Part of a small language model's weights: width 96, 159M tokens.
Each number is 128 + 32 x the weight over its row's rms, rounded and kept within 0 to 255. Layers, rows and columns count from 0. Numbers have three digits each. The size before them is the row's rms in percent of the matrix's.

# layer 16 attention query, 96x96, rms 0.0783, rows 0-76, columns 0-47
084:088178158117154149099074105187082144154112161174150151151154080175088095076189088108116122111126098167209118097151106111084118119191204120096141
084:130154123102115090107198117093146155112172145180099127105133200224148108100136071131192107101109121153147100165130144118079057110111068180123097
081:108107108152168118149184076162092091121070122207145138119213168090120123163128090106135124101107104149108110145124107071163097155144143121147144
085:201107082141140142102101125138095117120078191186102082125141118161150115157123147149129177108104092114117171167096186176124113100157177153089083
083:106060085075105142127136169126176107108144095134134143085142128115177128135122088148156079095096130093084152162114127201075219139133065147131125
080:106108172127122127150157152120186106101140169119134120112098092168115119171135034110072084215148122089147136157119154158064116105086103083131133
072:103120135131147159152178131131135117171110128089097095098154163113130152123051157117097160143103180096085104094096161106199181109160154089089111
073:178073118149133082103068163140178113104105141099143043232083113126106137145152142101104105166161150129112088110157115059116197188128079088136138
080:090102105099170119108120162076172112142144136106163116102108125134165115150095079160102104112189084052168106154074126134091068155104102085184148
103:139084158096134127121109116134189152158132121083145138129143112084092175050135135067103125132172127096180117130155151153195120122146131131196158
086:163128090091138132099113101073158143130097078129112093096125083213159151167125153117067134068159153111069064084093155156147112142096090189119097
077:126137090092152121133154134118158173129093115141156154117133147181108121143109056124101131086177119123108172149098106105150145179053022112178142
063:056121116108103157113148138149159177102093128071092120104169128175169152154160125115184108085145131113159103132153137074118117142075129192122091
089:131115116134074096143114151133193133161114160115105108088119147124196188113164122164092162149136107113065117136169099133091102107182067132091145
094:151152146073167163087099137095117127147138132177137124165095177078084167047083139106138106115147123108161134123138179082160094140154155154104161
075:128123024109126116139125106138111105094136158130090103152101105136159100183130145118112108118131175113075163106127156095158129137074142147129090
078:097092155044147152154155139180124098079090106164145160157114038132113146141114094159130165161105116124163143069163099139129111154142181069113157
086:170109132188172100172136084123102114089155135154109110127107139113143098136158098136188139131123092145111133196100148087045110100117197128181117
079:093145153158138129123091183150141098084088107125171143178123137132084147171180137125151080185078073070115128126156149140157156135079051130163134
071:113145131121108139128122140106152101104040109110129160122145114134142124123083146172110152116124099106130151167098126191143130114119107158086083
068:057134146092154135160174165157147113134102169124085142126111132106084090175163106062079132123114092135131161125099130189095161142114193139152126
089:079101103117150077110178133099134129150083164186118088139148127145127106161133183132158134150109142132073116087122096124069176138113067130037152
090:061065121124133134152157129137120109183166100097152124148183101128203115196168124143107149171128168070157141060112153109075151088132155067081127
089:138151141203076104181090139153107097131086096112160150135146135110122174076160201160164092146080159129134134056126094112171114092124138062144118
085:113097095191079129141152081059187162152092107123096144136122125168115070169149178132110095120137149086098121104118130157123146130128104196165131
095:104145156129159115092122058119109096069093160137106127135176164127168129182170124193208148117089176077108156160114107160138155133127134132116084
094:167077114130158168078153102081126073139120098160152117145097185189113131121094130151156130099096146080118087186104137108056152129126159205165119
090:107142107133162129127095111134092097163072077134135113081110141148191162125135166158189138148090179107093104159182104119122186117180126152047165
076:107129174122117147093089139165122146155139138148143122117128111105142088185150153106137153135124167159159116076102085161024103166048158080093138
089:133137099124181076158143119084165132103156173117155133071106092126188084108148070147170105105094077097093112164114154126116137103142114204097152
077:144165100159098192194117123078140174092135113151093095157130158139117149069145128130176125081094088149094152165092183138045153181179113145148165
088:120075116123098168132086178105206095169147174117160092142094153170118163126171120153150125131060149159112078140167138093137094129123066172139144
132:201121125157151110138110230157138159140190109130107090158096114118137088131180091104122124061144100116114092137092132058100173121097130158137129
118:146066069100136156089075076117159034114127104127115154104190119115168107131155076146170125090128106130160142177135087119109145151125115071130110
115:159138142093089104117145142110119160119160124122078087141117128096113115104162127162124070095109196120158184133112149117141105151149156159135060
129:101110144155122084168113117092212155180088151132103095111135118176140098116146139096160139089160175150143122147151173119128134176203140084145196
111:160127106053167150106110080107163114144133063175151109152098118109141132159167155123108141112092156147137087126123145119139155134216165191159122
121:136101099130125120143133162088166110174102126170156163170050170140148144111097130111134143177159122049121100103148160141138090128158093176081105
128:119142112143163168128142103161095117132129118135223147077111105149120133091136149176081142166134150145147180097172199105128125078104110110139139
121:144187185137120167146141087156148143231171130125145109140050123089106100128114099152125089141145117123118185086187085108078157155135113149180133
126:174106072098109127112086150212121181118132115112162185094148136072165137116070128101156047127105112096146127101145163121166175144116151132115137
106:077109099109081129148089143146079084116070146148186113115115124176084166131161149129097133159109146217110085159101127127155092140162096120199140
124:124181106157113100115169106078127112194115162147150112119078124135153133143176146152106137110110185098137118135100121110109127106073129183098110
105:124092144157117095146120134138184123118087142144137155145115149104119148080151135140143123120193116058131093123095116126104153122093130091153101
121:081102116136159134097108137147148148150185113198123105099075109111146173108082157151101157105142065126080092122156128166071126161078147097104115
109:179127143128108081098158151170195051139102178180112117114158144179107103083093087143120126067095179123137103109136186114110175125108103109077096
107:107123162165104136117142142144123118111143133084152110117113138137148109178089115202112145113145199179123131172126142083142073110062125060206176
120:128090136045095119114129191137105161084134095110106106099175146116143130202152139158174087128129150157137170135105118107155183108145166163120150
106:132156121189136143148124134145169142104133071133154086172126144101199106092136141133160104223146142100167144108120134177123112152157138158160131
120:136090116063204081151029140164128152089111158112161117135176184082138188133131178123111114127141175117104141154133112110111124125092117076112167
127:113132160158137115070138187121112123149150065159133160156145145108189136101171100099177144148138137122143134115092101178141109156086183115173164
117:101133121098153068152113134108166158069115085168100137092110114161097108152102084080140089189145138146124112179200163153101112103144166121148157
120:105083125117137168119121119160118080107142138153158078120133112181144138095148062097095128133133174134165118114121170114106117189101106122156161
129:051092113143153070141120061078095119192103103159148124119101146150132148195099122118127081132087097154110136151110142141132110208116087212164095
113:092102111152115142131129110138116142120121127089094056083078095181118129164104192172064160117114079116137149132179153169061054088096186170115128
121:143115141145145174079139081131103087130172135048140103163145085174085135157101123177110147141133120128082122134134120107174176124118078105115111
128:093136126154133157115094144152164114098107159146126192120140121137160103141205121091074134121165113127113064129131154147116125084091129162152103
114:100098144118073169151128140138157067072172092178100127100081174133120118153120171179168160124141161110124160128143123105126093123125127098131088
107:106068138166177120124109154174177118168119106099146150136093176124040123131101134137142180132165139093088116145147066117169168091100124177101127
105:130148105132137129120166172126113147146117134174142145125178160183110094141092131220128132158114111147178105087156107149173133113131134055130138
118:137155142142154182141150139100127130092160094126127143063127151168171150126205125120109116152137099124104109115177131142156131151175073113104161
126:175141158153205096122120158127173094137097128161169134160138136074064115171106118166108165066151124141125149109048127123092150104139094098083112
117:143116140095159125089136173143140115129104106076143093123111087133130139123101146138104181063140139184118122214115065146096070110154142144141151
116:201153100094143099111119134156162179137156095081094142150173141164089102151061161075093103162165087119132109041151124097107092102055151096086150
092:153124110081054161154116165156062139116141148094111115077087127109107158149131167150130180082132082114123138176115150123145109108173147109103195
095:129119106093119124160162129123125135109123167108105071082131105169121153102139210062086170138095115161126105083202151149160147147210112116076197
093:131088130132107109154162135127123121126111190151094118126145156148103110153130122128095152106139145178127138116134184060143091167103096064098120
080:130177126086115150101129078148079109132153142159153122149164145144091143148143135158109145158085121160157118172127110031108138111168158109098145
094:078143140118093123102093142112172170096164152128091123093162086090198106123158111206124114100189110096121165157118075135117134132105111064081077
100:136100119178132108091104137152120122119147096075160136133126155144164136172050130131091098176164174134165130088112056096122056184082072032106164
111:141124112129099160192104146126172120111112102143142118094078129123181178075151129101158099136120147144128100154198111071120137141203123153115170
100:141172051144139145089119142138142125189162140188102141064077140201157131149148136117103109081137120143155120156137120135088100135059130128108118
086:092142220099094165138136118099150135164192147119172180078119136127086152104155102124169116092123110152128103168141146124199118154164104100156151
101:073125157184124147147165173109250122118074124111118119150081120163076148124132118085104104082147101087077087162143144130123138164107117124205129
088:085100116165123133172125163159099123165073107140153133138126103110083136119088159130087149179136075080184148147073153192136118095116196096115151
099:125161112105083129159141172206104208145142143101134136054082125103099150155112125059133068165141119140106107129158155109157123107092095156130170
092:157132090109129085109123087131104132074140104129136198119156130113098122145177132125102132128115195096144130167134164135195091130132120057110115
# layer 16 attention key, 96x96, rms 0.0798, rows 0-76, columns 0-47
089:132143158108116162103124125117099088107152115146138138113206151181127147141161148140145149083089167154163133101163081134154131100192207135127105
084:106127126060121080085154108094175115139195156159130143115201134166163148084126087079181175077127123096150098109121125117160105112131078137131097
077:101115148100104127136155091145109078125091179186154198162165132095163205191103111130124154089113076114096139103113132090145203138118117179098144
084:152120132105154124128142156180121094105067113139133169068174099132122123130180125124091152092111054150162147159132160131093150077140209122119148
079:118068089085137146139160163144174131105097090155157130082092138157161134128141087095145132138081105129096151171154115197113133114111133140169175
078:144118123185108172127106133162164127128161121100085169139113072151112117146107056131083146232127099117132124147121133151083108199086101081126159
071:147125144206126097157147123082114103108124127151133057150095184173058147125170158138120079145102125177116086159138156119165090127103131117084158
078:137122106137161105091143115135149177100094107132099129201068061152127134126139147132095097160127158085143101124092142135107194180135114120179116
085:129102109123116092128109150039131164159119095112178121123093147121174075138097100137113143167188119114128090185118139104123087151122013097134128
094:184116069119118189099073095105149069091105081080140085099055119154105149122100147072072105150182205106118123133118173186136127137114142106180088
088:138122137048114127111163079086174128115096131124102101102152124141216147107122062122140082156201093131148117162121084139075081113163076117119107
078:081143110077104087125157191116162186153070146117139119133146118164071110106085103088116139121160115103135113139109059106122125151102094147154133
065:116123131079126106082121090133113177094136121130138134111155066155163168183130087188141157102168103124111150122112096130100154139091104135151116
092:074169151091095095161172164123143130112140114102160199130134132111151160121102083102112177168167147154092148168189073134111106065191064124081158
089:178188115127166097103148131075129136144162061094113166111083183106136188032064204142087141146170181101102121145138172131146109116134141123170087
075:164147088141178107144140107153137117083175126138120109142130083099129102101103137114130099108115117132109157155137124096124083122066181087084115
067:105146152133126181166182151141112119123113122077086121171164086153160161095122117092124155167120113108167140112140104100085170140187165094054136
079:083089091113139102143117101120164204109144084142114141131130127132161086165184117138150136060093181083111122135117170142186150173112184152138113
082:111128197062166132169160134140152129122111115127141135130134142132072111155186124076163153183082093109123145094124076105122159165107171113177105
074:120153165119149153111092134115090109140086113150139176132151115104143132097084095120116133199123123130154145177152069091121111125109098114133109
070:167116146096124172115133129172107113127195103145097120179149090128083105118084080125121093155126113121117201166131153108100129122121180098138133
089:069129167086167076137180154135120172139136122177144151135165079110146152133107092126155121139092135092129163145135067144102158161156115147096189
072:155104111190105119186105123113080135105131124113113083144134113241204141201124115116148146099098115121099107100095113144104133116104176119154166
088:180144139163093128179105161118106091087062140142149112146147125110127110122172161101206127171105131191109101037130101109136126137154120107132068
078:102163155087132158116141107127127190114057118143161114128108094167101068157122067123177096085177068132140161124124084138163086184159170125128080
094:116134167100157090116119137092122137107059170108126121115180090097208059144125123113194072100146138093101143138101094132073176160116129150113146
088:069140186082203101130158105118161100171130142118139123101147137157188138101181085132134144069126101121088113167147147109091181123068134175132115
085:118114131077155119113155172136055145121114149138177099079156151145157162144183114134201140166123100181084107107144080111108157114146123169079132
080:131091158090087132097084112144082160082154102152100123130092120106119077134115164161087126131090131133191136112170084107132103143123130075105110
084:089120152133186124186140113109165127115200148092165162022136158102148141095148056106184107115152117110112102228161132171141066122111153125148151
076:118144159148090176182113140123125136103122114153151160123141162110143091100158114075169116101105092132098181196143150182108105119183131152137108
081:144124123110158183122135100159113074088153091104173205124130170091142158097159136123195134114115107122137055141200112149104123132150186091122152
129:112124102090180134116090148158151152140214091129146138212173156132108052100175118125143124080115108135107103124187194094092106164090155134152128
114:107111097092156150061157129111151130130058121087165136115160136105219118142151161146116104106080054095150110131163125145074108117113132110137156
117:123123119144073101120067160084167107127146128102149072103147156089071124097148188138126085088175130108121157149106166144112064098146153145128049
128:131177104133091075153142084119160143114112143044145117145128212139201130122105129100064109126141163090133148136099155105138120116206173112150175
113:141078100136113130064136110111148110134123127133171057135118185115144155152148123131104102080134091162143087075163065146209152124218198137155139
123:128046125142116173077109097112137153181096129115122140114109146129079092116122139148176131116196104122136130081175150063163123164171090125077123
124:141174097130118109130124124151101078156154172149095130071123128136188048116152154123083140185175128132116139131152098092162152144122100117087075
119:138134156189142169075127114152124172105117136168123131112111147113099140153124118144094170120168166105122111121166121185123125128173178111124164
127:162148068093182128061116129170119131137116131102124117103153181075136087103077116143171136175144146145101096137165128111177119107069125145160109
112:182161052101086093108135150151123044145120165117126111126150109155069161077107129110093162157051099164184159077101102157158124136124147151180093
132:083127090125124123151141095132140125193136151194120136091136104145120191134178168137107145090123169063118127133111115102111167111096129144186078
104:117103162086052188160078085095214143114084125132079112157141090133133129123174117155141113122114115127115115123119082139173091127059133143086137
126:132114080140114169119157130107135132159150165160212097148137159146125120200168088096150113109102124118096169112177085122112117111141102116072154
116:143108160086145153118142122114162140151106144165081118141171143139151146079130165063104093121072212095163109159158170094115133092073162097110124
114:101222152112114143105101130124130174155121125097138158114095165131148059095129083116130165120115135129158087158121095073120093141102102110209169
119:082146145093091138071092204135145086104159077120139084061125152123151116125122184133140091107149077169074183101103152112078194104151125163144126
106:154134176172107113060068075088103148132112067121191097194109088101133077114118108128137178183130117086144124170144150143134154144124134123112115
116:100128130083139084100104199118146112131141131177129116062144148121163115171102168122106159173099167116128116179074107135129082165093146128087134
126:120144155131114121050178137103054094129114113120177092130113143117170122142138049124163120130138108132102140114160144191136095109116161132139112
121:118110070105124166161176094131206133116101076115151082074118154188103075135126037067113137118122132128131191096152162147176124139163187127122097
124:131152169103074103113113109127149119083086135161156097139099155170144110159179116096060137130141055131145145136153128095154194184048170109151120
125:116155140131157116106088102100140097182133131069126148114164122115137176216100094097170111145143095153121139090111092077089186146146165108145083
116:121125079189142181173138107149112094116136103091108181106116093171145114144143126142117115097169134107145156134117158102138166123184123142100096
120:186126159151203151103149136110103103073149160089121094135080124174149098129132158131129122121187185111173100108143090182127128167118057132149158
129:093122109112116119072159134157157070144179153121124182109079076160141120109138148127133102077122090117200060121103126140119138148117107122119132
111:174152149141105153163091123100106107105159073134172112121108161148154102097190204144162101101127125098104194115161131104181103064128130103097129
105:090077159161220193137180137137144122124144154119117098165075150108092136102074123119131075110098135154161144137118116122139114136122140138066164
108:105157110106087136092145157144087123093120130164143106137151170230148076125134157121122116134125134098179189087117040094155109080180137086140101
118:084107103172170133064135112134087083086168119102153146099086128121092081138172191075161096140120142076147069095134178157160192146197079105085174
126:109149185085195155136155187143136083133064164206140132102136174110103099103122128107120073104128106120174184085077073135084140147130101117139128
121:108148090117147133131131135116137122178148114108147078178175073092146063062115114117101171118119192143154142116168099143126153113141104120137139
120:117099097155143116132195150132126169142162089139083153164152135179153139198077105114107130150156111168123115107116135140146056098127118122059121
088:140166076097110118195104149194107112098137151121084141109123137145111124062113169152121165126108120146092136140148151122088178110151104140182159
095:107151041165104074137164120146080114145175154109138127130172116122152126112103153097112126182130199125175128154135158156168152069255154146068161
094:127216142113074098141093148145157147120169147096108198102193127114132148145128163099115091125158110147129173146069114101071078137136109050105117
092:135162130140150100109075159148076107130198184176064148079121123145129157116131172160137139113111134125190107133096104146048113152175118126168122
102:109162122100128147104074107100153169101162148100165142120176123135153058110148123154168158129143150047145146209138095131132083122095070142091133
096:133161162124122067079125140097106196170060102129102128120099124125193097177118155161124183170156129108155062120082042117151116122068077099129137
107:119083061153050119190083085129162130123116121120128114139126155119089161125188158108106172164065154110073090112183177098183156131160144147152141
103:061156055067100149120155163159174139212163141171133133081178093138196134148147104084094150087150126089112161135170118134103133081112126122096083
082:169163122196070102137131113103136087100157164125155084100061233145115191102130138089158121125103187104114131153163120151145088078136124136125174
095:121117143136118163170162085107179146128128146103099138175063102160156162125159045092119095083114115105160120126103144156170139132109138124166154
089:130094104174102165162100190154090092127108112135130107166146114134140079089106084178076163169115117122150183125125149150151098103100115143080047
100:140140057177116131127146125178111150122185151073091168100077118167083148175096122140124168145177103177085137103115105150170096152107093135112103
097:127150092108134047139135107120143136110146133100127095126100156161122069088095169116167095150139176097132097168122082114160079113110109126167134
# layer 16 attention value, 96x96, rms 0.0757, rows 0-63, columns 0-47
065:052067194109121163145144156144085137110029102118113100076131090084104132173136086148079169144148099118166130076214131141097167142093113128144092
064:149136155109125171147086102176186179169104099158139108128149138134146136096078158150182173119087103129073082104101050115085146138164104148143174
066:147130093097108191132116159118131139136139192112160122090111153151092135101139159098159150118094126079160114096110094108178102146204117138121125
064:112136140112100155189167155195153142120109124133115135135085103081173140171174109141090124159133071158104119190090125102127156147135147163156131
070:111071131079141094138146193031089151069112132124144176116114145122122083166122102093099121135135136121137073096141149100116174121105155154151173
061:124160148122136095160144116170074185145135114117175073113119154139159133053090174148119201140186146112118114070087140109181200159109095145190146
060:107116127102074141174094172181145106095149104134122143121155145153149124137142099157118112121122090054118094101094101082126117142130155144158110
063:131148119113127132064120092159179133164154090159153140131089139181071082122160192159100146156147104103117130138112212109092106172147141081091136
060:161162100138114121139119130098118119105112125112184153089089134106135174125158125087129097133118121153083151158142092178134098141084103155126120
068:067092119095124195128052121131160117106105137137040158155172115071142116096108135085079162085132158126164139116148198124110154112120130113137114
069:130076125047122157107135118121157102086124187155168122136110101106066070153143137142178138094116170081153132153143153110114068122107147152189155
064:034100133110152090080103135145105170143109070138074152111204171127155096102122182150124114134125179095111141132179079170190095096147143122123113
059:205086135152153142149114132148120098143149161138127102127092127091160135172157111172146116145115173148066149153112144171173055177112201128082115
064:128121121117114125140150105104169085111140097149149126084131092103082145113071105129086110139160122143107135114100130135102129081118185064080055
060:168126150156174163144199125153168186103120085114070080060172168162092132103135128115152088086137158109108149120110099155126111079100128064169144
060:154144154195145108158091111171068164166092121107180159088132128187089088105141125115109136107153107141067135161148130087080145054181121141123157
066:130141149078080108125104121145118063093130149106125120122109127117124132152116101078183195147096137095120145200149141152132163033132084158151110
060:122125160162110183130086121147129131104101054098155074136108169148176102113107117130133171103111150197171132129148128109145144130103042124092139
069:167096104103121185179144115122101109101082150159100084135119135071102085047103186062079123202163127148131132114173131178071171140127131130114120
064:135096135086124073083142149065144141215166142091117178109125182127132100178157184180109115141092113095122146171134117144122101076128145133150156
062:159073087124112120118117119105157112090117110128133149127140145125131104139126090153173196083147091106132104116145123188168216073103061120101145
056:143128187117160117119102090123105178161132112132094186082137137110185161176138135124123125109108160071176117130152171169138093091139107091116092
061:162175120084048170107189151127116094130176096098078097164150081100106117111127154165075101124113116101102122062111113081152130132177194167078152
059:163117152118148191089140126127130142124055127137119179128160177095127180080142193093063158083119130143096123105152126125207110149104163115129127
056:098094131116108100130063134113167130142146143162104090132126093110150156114129183120127116154161182146104082123086073141182158097164102172132143
064:159150097092157113130072072109101137160153126174118092146111083148178096119167032118136123174105127117126129096147149141140095158105076141169139
065:180148192111116122125066169169170121148124131132132098090167118139148123112117117120174131160182129147133153138123140115148205158101065175107142
060:160178126106189140130158180145157202125173104170133059114095163152085145123154152156202199118111128147115052128109081093094110120140116151140106
061:095161139144097145198146128144172167096077086119076124138161172117140078101103125137161139109106115169124150094120126095095162145159189152107130
066:146097143161108145156114079129161097109065145067169149097162147164106151136158108094082114144081096142119166161182129133113141096116061170150137
061:137143148144062083149152196107108121148123106056118080049117135128070135115129141152166140141133088110103070126102114159136185089084138068123174
054:173079091065148138159097103182098134114152141164138084103035105128116203117181082138114109123122155145101064121093123094136135098146157148173113
138:147161180135129162087093133155106160113135158119113171089171117162134106135148137096128117054057192123027120126141124151130125171158135120152134
133:115121161114119142123139126137144119160134059103097167137150161092110144119196109166085163115151155143113133115168115154129149167135018141140091
133:220102212153147147133126117146172116099159099138115101058156140154130092159075114088193139108087142107138176118093124121102133098156125173127116
142:105149109158138204113128114027157163163132142102100134133144175179089148124167134065098122141128120119165173159083146147168150069125126103167135
135:135166139100082157111129101163116144196143052116125106148130149127139077120100159172158151063098105076187180104126163160129128148101104124171157
132:142169103097160151104165110048149119079114150136191118158127092112127144112133147146098181111135150160131150111121186098102145090118108117125048
141:145109102139141093144104161097151143108083161098150156113097207133105131156127148173195134105129087174222118150164115172156172182122129083122107
128:125141148101087125101165099122147057173128119086187140131070123160107133163159162102137106158068153093153152116145142173095069162095144168104134
135:176161064136141134114125139154187114170124163148092097114093108073119156198132089166163154077115124080157134117150101115087165103126112110146104
139:121183147064144162117149130139072093105099168085152129131110135104084151183168082152128116052160146123096185113124140063122075130143121141081172
140:067139098073180122163080124140123143138135078107155058165092097158169139141117168156135119089101152150110101205110139105142096121191061074136120
142:136159124142110201106151174127152086097158171103086131163158161088129097181162113088114163149067103072104105158091132130135126142159156093075051
137:130136169168152138089188118146178064136123132149092042123088094119181167081063128077147112105098128178162178133142142121153109112128139020116124
136:071073165113068201108124074177100140150132154135167137101168161181112140120104159120083153074161128167120118160120119186064116146143137137125083
137:126087085206114190157113128091079090127153113152136075140163046139111156138130092146163128108142144121144179137111116128111101144128115167108175
133:127080120132087140117148127075114098131162177167113159151132138062141088148090148154081090119121146139161095122078153175138120103149145090158180
143:151122189173111086060133144138113151191089109114106147136101107177099143169188129150094145153141113090116158135112176044116134078145112099130206
141:078161129145112156154134090152157130124116154167130137083117132099113097076153066161105058160077101143135098082126105093105110151153094152152191
136:081157129179131121058163132121108191046109160147139161163140090156125122129090162162150132137088154065114142109126128106134116139130120186142109
139:080125148153183188108088119145150094082138097135078116119147147110150127163133104121132177161178151149146158084100088107124097109149145196207091
137:138157114154156161149140160099118204115159111100190117123153096178166142093130104192121159097075087100127175069132148097174090163107144084173125
143:123082134149141092119091077123130099152133158148083148134109113156151101113134134164139109125094093136057143170148111132185123103082158119142143
129:104089119114129120105083112154134163094166171088124134168091100112147101118112174105083162147088105106086174076083102123112116187167159119110079
142:145129162099112166088115187086119140113154117111118133094163088102097145138128122141130081117155137111186096116192121108131146069137184117137118
133:147170184123122104145137104115133106158175119167135194093111092102116127159086142123086168064124113149121080106150143158217145108153125110130083
130:184139122180167103102136116142172041108121162085143146175150154157118132110168116157104142153164123152066125189150112167090098118096151115146126
135:119111121189085124150121116153141150121107164106188051079143130099124097186065127122096147090094132092085113096167084139153150060097071192103106
142:126119122137140120122077158126119128152138094094125154059081147169109133081105104142116225136087095117129157139077101191116142126153157115104136
141:148129150140166148142122100092128138081149145128142114116088179144133127111121128199058113126120078074145127145144127139090136149117096116169117
138:094131116139095145085177116071112133140117128191114066073105102102098123101129099146170131202177177100085118124142117118151131180127136089186097
139:152073109136150173116172080132118146084093090149107125089179129108114184090134129175094191085140116096139158135130134108161133221085146126108155
127:184154155102188181198070079077108145203135187115146109154160146151109060117086112138126098120146142140120125111134119113124174151128158116095075
# layer 16 attention output (transposed), 96x96, rms 0.491, rows 0-63, columns 0-47
061:149149050183066083115097203131132174161200118108131111129080176153158133136082183109124125113116115116137114135103172123133065082148124132107147
060:105147165143138061134167085035141135136109116108139143112137164105142130148108036150183148146150116113107143191114164187153083141130164128102070
054:174139177203170139169148095141137167102137128112102120144123146131154086177087122144092126143154144136111176140077127104142132057034162133152103
053:127138112113125137097108081093094162163104076063179105177064140123144075117152091159191143139158170129125129091185106153180085097145161130151107
067:184113078088100114180178175166104122151162102138141121131210132143060111086135145114118154109068109178141168043110078117137093114123127153149101
055:114081137117150159109154167171165161161122111200097127078153112151165139189131062142078150155147148146134128105124097143145024119048123107021116
061:165131148139129131133069135107140171204114103128148087112133119107181123151084164111159138149144148062130157171106165124140131082175128123109109
055:132153117113129152129138146140133134125084094100109162164141078188117130067122117144191154151086141117095172164153161115110153130142099173118142
055:082150109162124187107105140167125102108155162175123081118182118097130095166173088119143157096111131150170195119124167126132173135099206122064117
060:141110093144112160123135139118183099146111117123154087148090142139121199097074117129140142104154060184094160121140133098093062143140136151159123
061:108158096167087173118143101160069111143104151082094196132106129074079109081105076194151144106124184164121136092150144114139095113071122143169093
060:182088104139082126184102126080198136074134162147119055147071114175090203106182171124119111116090154147129080117160137120149155161154127142111138
059:112135170121069075132162159143077208054125099170097130155142086193140123086107133153114166161176123115134135160166116152139127145080079073132105
056:142156091102146106148164194169144097121185135151145154158128096142101110127137054119148132161062163156168096118149157121112173120103033152133178
060:073144187144152067111132135150086111098135113179145124123153112106144113164099102091192206196080089125096147148176106139090134133102145097098166
051:132085093131083102070124135172148111124100125161131135120166152168191081171119108132130118190073156112145169102106143101110117138045207085110061
053:100123138216194136170122115129145142112140110144117087165127163082145128135171191185167130162106173099145136080083112065115122110140149090056113
056:159187142098152118091108161125148137149147156178159061127123177115122126128117146144133154134152173122129110176109119137168095150073097141105130
061:124163129117196128044158216133125174171164095175168155150121121166140115094037028136125162106161090138154143129134150118105098165081083137081124
057:111107060150136128115177128171139073127050144076137110107186102115139141138146185106122117184110112104139115104144111141129185127155141136117140
054:113129189131169126100126096133109147165092141196109162126087107171145138099191180157118143144148144127160125162110125094088088145206127107138091
054:099136091126154117131133091175150104155131112082116095144106153139157167132120187174130113139138129152088134076240089121155180121191100135105105
055:057109163085122124135162094024160150117109115080125163115157152099122149127091097142119098148160070097119169141112071118113095119116105157104135
058:125118140107178152067167232140185088120140142114176154130106143150107135149088120122069129129140106161146123142080108208111129126121102132199097
051:103120156154222138182222088163038087143109166129119125064066150138184065131105137117133135100135160155131120141097117151156160130126172135081150
047:145130131154117100132090162182084184155091161178137162142107113130087156146117134204139144113161099141120158127114137061086134127148165127083120
059:110056068137181100150161116103102209135176148116118128135130145140129141149110117124109123132144169074093151147126186119124143136125160146154137
057:129119113129175137107176139110101112072124123069127152095114107117147142205059134092059121117170139140142124106062145206109106152120127058111129
060:171094069051187169128126139118169148183211148094173145136076095066154080130121063107172146125143131112127077191157101127121135142108103166153115
058:115128140171142129097075175120079089152133101213142113179105103124117081138136162132181048099140108114181158128119146078102128072091135113124077
055:125125122140203138084132175139145098114164136126076103066155125136139115118122131075120139148123143097134128161117195123107136139100103119124107
048:052163143162115109137124111124149200139056148166148140140204096085100101146118086093073151160133097136151143145114073126175085174047146122091186
136:108171123143112118088138134153174071122183136062083120131135173125119115198147154134116124108064102096055129143125143166138142170121158138149064
135:142130134126076087095154150104148118206112069099136137122150146108137120153120143109156145165140164112086099097168117115141177137049104166088067
141:204131126139097170143172123108111118158198155111139148104137151145153072100108179039158157153105108113167096052095118142092103178143145176133102
146:165158180152103168137046141093075155087161107080118166096137100110160047151153142174112137141117117095102153175171140148075129142159102174151104
140:106121142103126188123181130094161128158114170142071112130096082156073140095132165170114069073113124084135171086163125104088134176146100082167144
132:111151149168097145089127170081125166115055178123175156119102175148129154108134101100129135166092101144116127158128089091114154183150132118135162
142:169093105123186101133120188028122077163123111151148128052110170120097113146138136193153145176110129130177147135174119176138150107175191097090046
128:176111126076094135056098148114111139086097111119126180112141086094159172184165156135096125165061157098133152113138110166153124128114099056110176
140:169120079171156147094127142099123157093102105142154092171088106123133090127131099176185163107152172099077125159152148146145167162118176149074139
145:151164165085104147096092125095137128136099104125074125114149119169097156100070171114124139100105088104057154163057185112160147065208143167108157
146:085123132108129120177108132139072144158169118089137096137067138153091119169089081107144187079056147141140101112100164102115139102167121081123113
150:134156132188118132125134103092139090116121170118090120124107141076157111123143089106118152167132082110119123107098071100107104118178153148102146
148:043159144131147166130090127145105163152151108146098074119063055059183162138118140119167149149143101125153136117117121122140192077119096084107104
138:147144166170074118110181168127182143125139134112115153159153176162143140111144190068173103111128119134072143153159111086109120074089134058132076
143:089094118115117158200108078153154119159096099126195131113110103107159111169167143155092088122133102119081130106150087063111098170104160125127121
136:138091101157095159156182159112088102145105133135113129152176176117137094143112150139135153132101074119150060140057156138144108059109126129182106
150:122140160096110127127164126149137182086134069142167110161162088139078119116141150119067138111102120115137119151066156132151232110115121141195129
148:055125104148172153121150158172117169140176068111083200111197177089124117068126161118094075131093114135125121118127099151155104100163092102114119
135:127082160151124131122100100129094152099128088137119134163179110108114126111167123110163118063128111093088080109183117176164096131083216114134192
139:120123129119096134069121116121184192089175123173166188179164099140154086140129112116100148112177110138164171139090136130104122175186143155137092
141:070183102106130152142120137125102127126124159114169145124125109197080190146192101150119137049123094103119114027184083187169156142110095167124129
145:134122141147104076068136076125117087152099132150092117162129069122119167104157156126109073142163102179140073110161144111134146126171149112130138
134:079093093130045094103083127149151158077108170061175145146119182118089100112116091146154127130104153118122126124148089114131117117152122099142128
144:099060169139133183084142234080087141090154102116152134131174081115101142106092187174175150141143148126053124083152132092121114101154120150144141
142:108137106151110104094106118082192112164161083074112161091149135067141124124093123095142137095135195153142059116158131187155158073130155126167113
131:058101105169167090113114185125121140165106092089147069139101102135164130070127109120105111172141100131121107189158125127141136072166169141101174
141:121189124055150153064103097138127095088149148150119073091147167125174101102073126096147115137154116123147094101174156125106120138098146111134113
143:139126124162145199091133183108175107149099140119124099106122173111083088114106091111149145080116081146122163121168140190042162191113087106107136
148:163176138174082126180095161112086113068196148105135118143136110109098154057138153165128094136141087121115123094125105198101123150153162068099114
145:074135074136093119127117152145115179080128188164087140098143118115121116124123089171130068141143164185057110093090159098092183143093165142133089
139:161110082158156101076132114104097122167181077134135116159128137190153168109140128142063100125117099140098121101112177101103103173122141110100144
134:169122104147183098118175083135093143132074170168128141196142129097127094119054147139118144150118090141114147120163096125103107140138136095166022